Weights of a small GPT-style language model, trained from scratch on English Wikipedia.
Size: 8 layers, width 640, MLP 1728 SwiGLU, vocabulary 8192.
Architecture: RMSNorm before each block, rotary positions, no biases in attention or MLP, untied embeddings, normalized queries and keys.
Training: a variant of Muon for these matrices, 792M tokens, 6043 steps.
Each number is 500 + 25 x the weight over its row's rms, rounded and kept within 0 to 999. Layers, rows and columns count from 0. Numbers have three digits each. The size before them is the row's rms in percent of the matrix's.

# up: layer 3 MLP up, 1728x640, rms 0.0846, rows 534-540, columns 512-639
# down: layer 3 MLP down (transposed), 1728x640, rms 0.166, rows 534-540, columns 512-639
# gate: layer 3 MLP gate, 1728x640, rms 0.0819, rows 535-541, columns 512-639
up534 099:484467496502542529500505511523508489545526543462504510493509452490537474504496507449529466539497496539489512496496518512487501521506523524524517512463437480494525481550571483522505516518499485473534421531495504458582512512526491448470470519523500487493448448533547486500485502503497493491484518476530512550494533553540499514465494493477501486534528538474518498490529526511474488508503
down534 104:496505542507510518477494502516518526506483506477477524478505515485524484543509479490447510482496513587504512485470465511465438524537554473552548511483507516495482525496515496497528483533555512481507481510504466489481506480496509449496499505518480503550463472501455521499467532448508557487493505463507464557482487535486498428495525531496514507513523457521509531516508490516546530528519
gate535 096:496513495506514492496517554520495488538517489458476497540498503496492503483501503488457511518461491509517519490490516500517541473516533510469511528563467471493510524533523483501496532485512455475517498491470486471529493510467479499500485496531488483525510481460514518510449488499517538529461457487500524486459535511507482515517502465528507511486496505463510479523534477527462504496489
up535 098:550497482490504481536537509511481478516523522513511512485453494505507478479519556472506516500548455467508554487489526490509488514504473463511546533528531503491501485518527489501514510481504476502490470518502484513507480513506530485496507496492472518530532461544466481523545502540507532519496530485543490483481528505486474524441515489498480525469565456476477502479471506473543565534506
down535 102:498483455487509516515531490498483489519523504484484480514467507473537510471520480529524479453531504493516506479496466496494492452476462474524511494485524506463513543460499486480517525469482498492498438512515453508530465474555481457529484548474519501551543471488472502499531512502527495514487516490504489495496521517499478508480551485512487483493491515503479508511479519508479467485483
gate536 096:459516483479485471485489487468521492461519491515511519538499493487541525491532517526520520528487525518496493541524517489542526496502487541485541526456487467518527460470490468470481494523503499517519502498505451492504501521450517515491502535477509492543445523530505513517479524487489518518489502544522528515525484476491497531530475507488434503527514466468472504458496466522506539523484
up536 098:518506524513440512503450475467479543497465537496523462475505463506497497533493459502520529513509490521499514517493507470461536521552488464478495533495540514479478497514528480594527522476572490495510446437504494523440530503446505528438471501500507480513541472496483523486507502525511471459485543500474482509530515497500507525450509464510523477485493501517523547482521463517492521509539
down536 098:470494464524498507470501520480499506477514487470492469507487520489509506508495468485481514511539527513490552461490496509475517494495502489498495501504522489518489521496489480535547504511509483520490511455495522482518540444486505475514510473487519478499531494522518515525518487497511487499493460500462521534553482498467530469515525476512500465511550501490474543475544468523526574480469
gate537 096:523495456501505485524541461528504527539489519492505494503491477541430506492536526457473501477481527497499524474464466490521563523491509486472463521500464499556479505489521470523476485520485520509509489487513481524509523494454495534469507449460507501464485458505455494518490533472492482487498489523537466503490506494544499494510476483481479500504492497482502491451528459518480497537521
up537 100:496517502506526481465485509542539498508497523512480510470506522527437495487498510438504521515445537511495479530509503543478531511538491530488461507497454523447504487485478511493505478486460475504491501504452483531491521497489529502509540489464495510474505510451453481536484490494516469499536475495490506487513437483451473524553448505510542489509511486505462475485543496489557525490494
down537 100:516530482511512493499501461514467511530509512474503524497506494540488478520530473462498492489480525491498517493515504491503524523503473478483478522505475510468498484535458463499534509518519511481484480483471507507462493478497505487468497507509517486500517502535441521527497497522493523511494524532518516572534487486510501512518509488514501486508480501512470527480519468494541512523513
gate538 101:502487483490467466511469503491514494538538497516520533510446509521505531490526498548484475462520513515483481479451459496501513529507471506505491542542463494491476516521482478517469489502516531488524498508473483496525507498508478548466505505475503511496520520519542476444490501494502431452481498523463481501461508460495495513525488471522487490539505493452530526514492470486537498480483
up538 099:529475484515478498488507434500515504496522500484532514471464510486484528511508499562498487476531547522491559483537485498505510534471477487548539477521520464495531518546501525516508482533519488546513451463514489506507482525476507520544503516469541543465486501522506530453482462511500525533506529530497560555492492500466510516532531462510505499479511506475509482509509489542510482488493
down538 104:518489489506535486466503514529495538485520471445526495494519518503524488530500500462490554540489499525479509522507457503507473509472520470519507434457502483501533520519534542492483472504525457440507511494518480497468517509495543479501507535480496489512483497444482525513532528490490525519495503555519530496507520495523491514495489530514447490467466498444486510488522526520550523488519
gate539 106:505460477508482467464451504513501478530492482483491504480485473501498515484486489523480469530483510515518487519510488495487548455496467477477473505486481464493419481515464509457502530458459508506502471501514496499475563468489539531529518517463467498498496489513485498488470493514524559475462544493522480451492551504495516502523501494476484545522508469470509479493462529533467499548477
up539 109:544479486520488474479492510510534463490531519492493488522471461471513474507493519493487501496508530530522463543547490541491476462528439497493496531474526484535515505470512476477467483489486490538505447497504504483515534497454558528534514485501465529533528486518520507486501537487534495490499497457523542473495534513474518447522497527490480490515485505508492540499504527510485467520520
down539 083:512464511469520510500565478486495490489527466487530471489496532488546489490522501480528506525528498483482543469521536514479502465492479503483465506474489500534552476487529506476497498497502527526508488508480491507540512499471521526539522492479456509511458461493511516498495519492526482455482493507533542500484493486437528492504510489513513506500531489472492476484483512538478493475506
gate540 098:494530483486471470530462472492522496539467524521506488454500477474521513547547513502487515477484495500521499510485531507503524520465500517521523517501482456525519504489484505497490543488520529477485501489511498532476505497498493530524503524487490465478469527506517492483456512485517518451456487516494498517545501499517458459503489502470490515496526507499482511466499512521476509514510
up540 098:494533490521505519499500510531432507480479467505481484512487480509473518497476503477488435443488479486529471521498509510494511531519508487497514506500529489519487455526517530550489480476500480506515523464514473509501517561525482538503513521482503488444502486491530533476487501530500488511467551527537535482489497476484481502490516474505488503455458550509486500493539511511505516515560
down540 102:524492474509497499505498518485482498512490492532502468463501497528497513506550523532492495516482508546508507532511502485462475465444530516534489506528511543581496459524555512529469478452486472451506522454483524472504485478497458539505478482508514443478506506486506516447529486535468464522488502487476504462511494524508507464487522482488499481498535482545464456498516501525495510525482
gate541 099:478497518536512498473464503502506488543482505496560495456504500506485490475480494481485486474486494506505496520456480516536483540512550504487578472494533531467519530481507497486478525499514454496505547471466519515480506489538528513500519484503494492532501480520520549515537508518539476521493498533473397505485502479529449498484476466511519506499510479478485489503541493477460517448535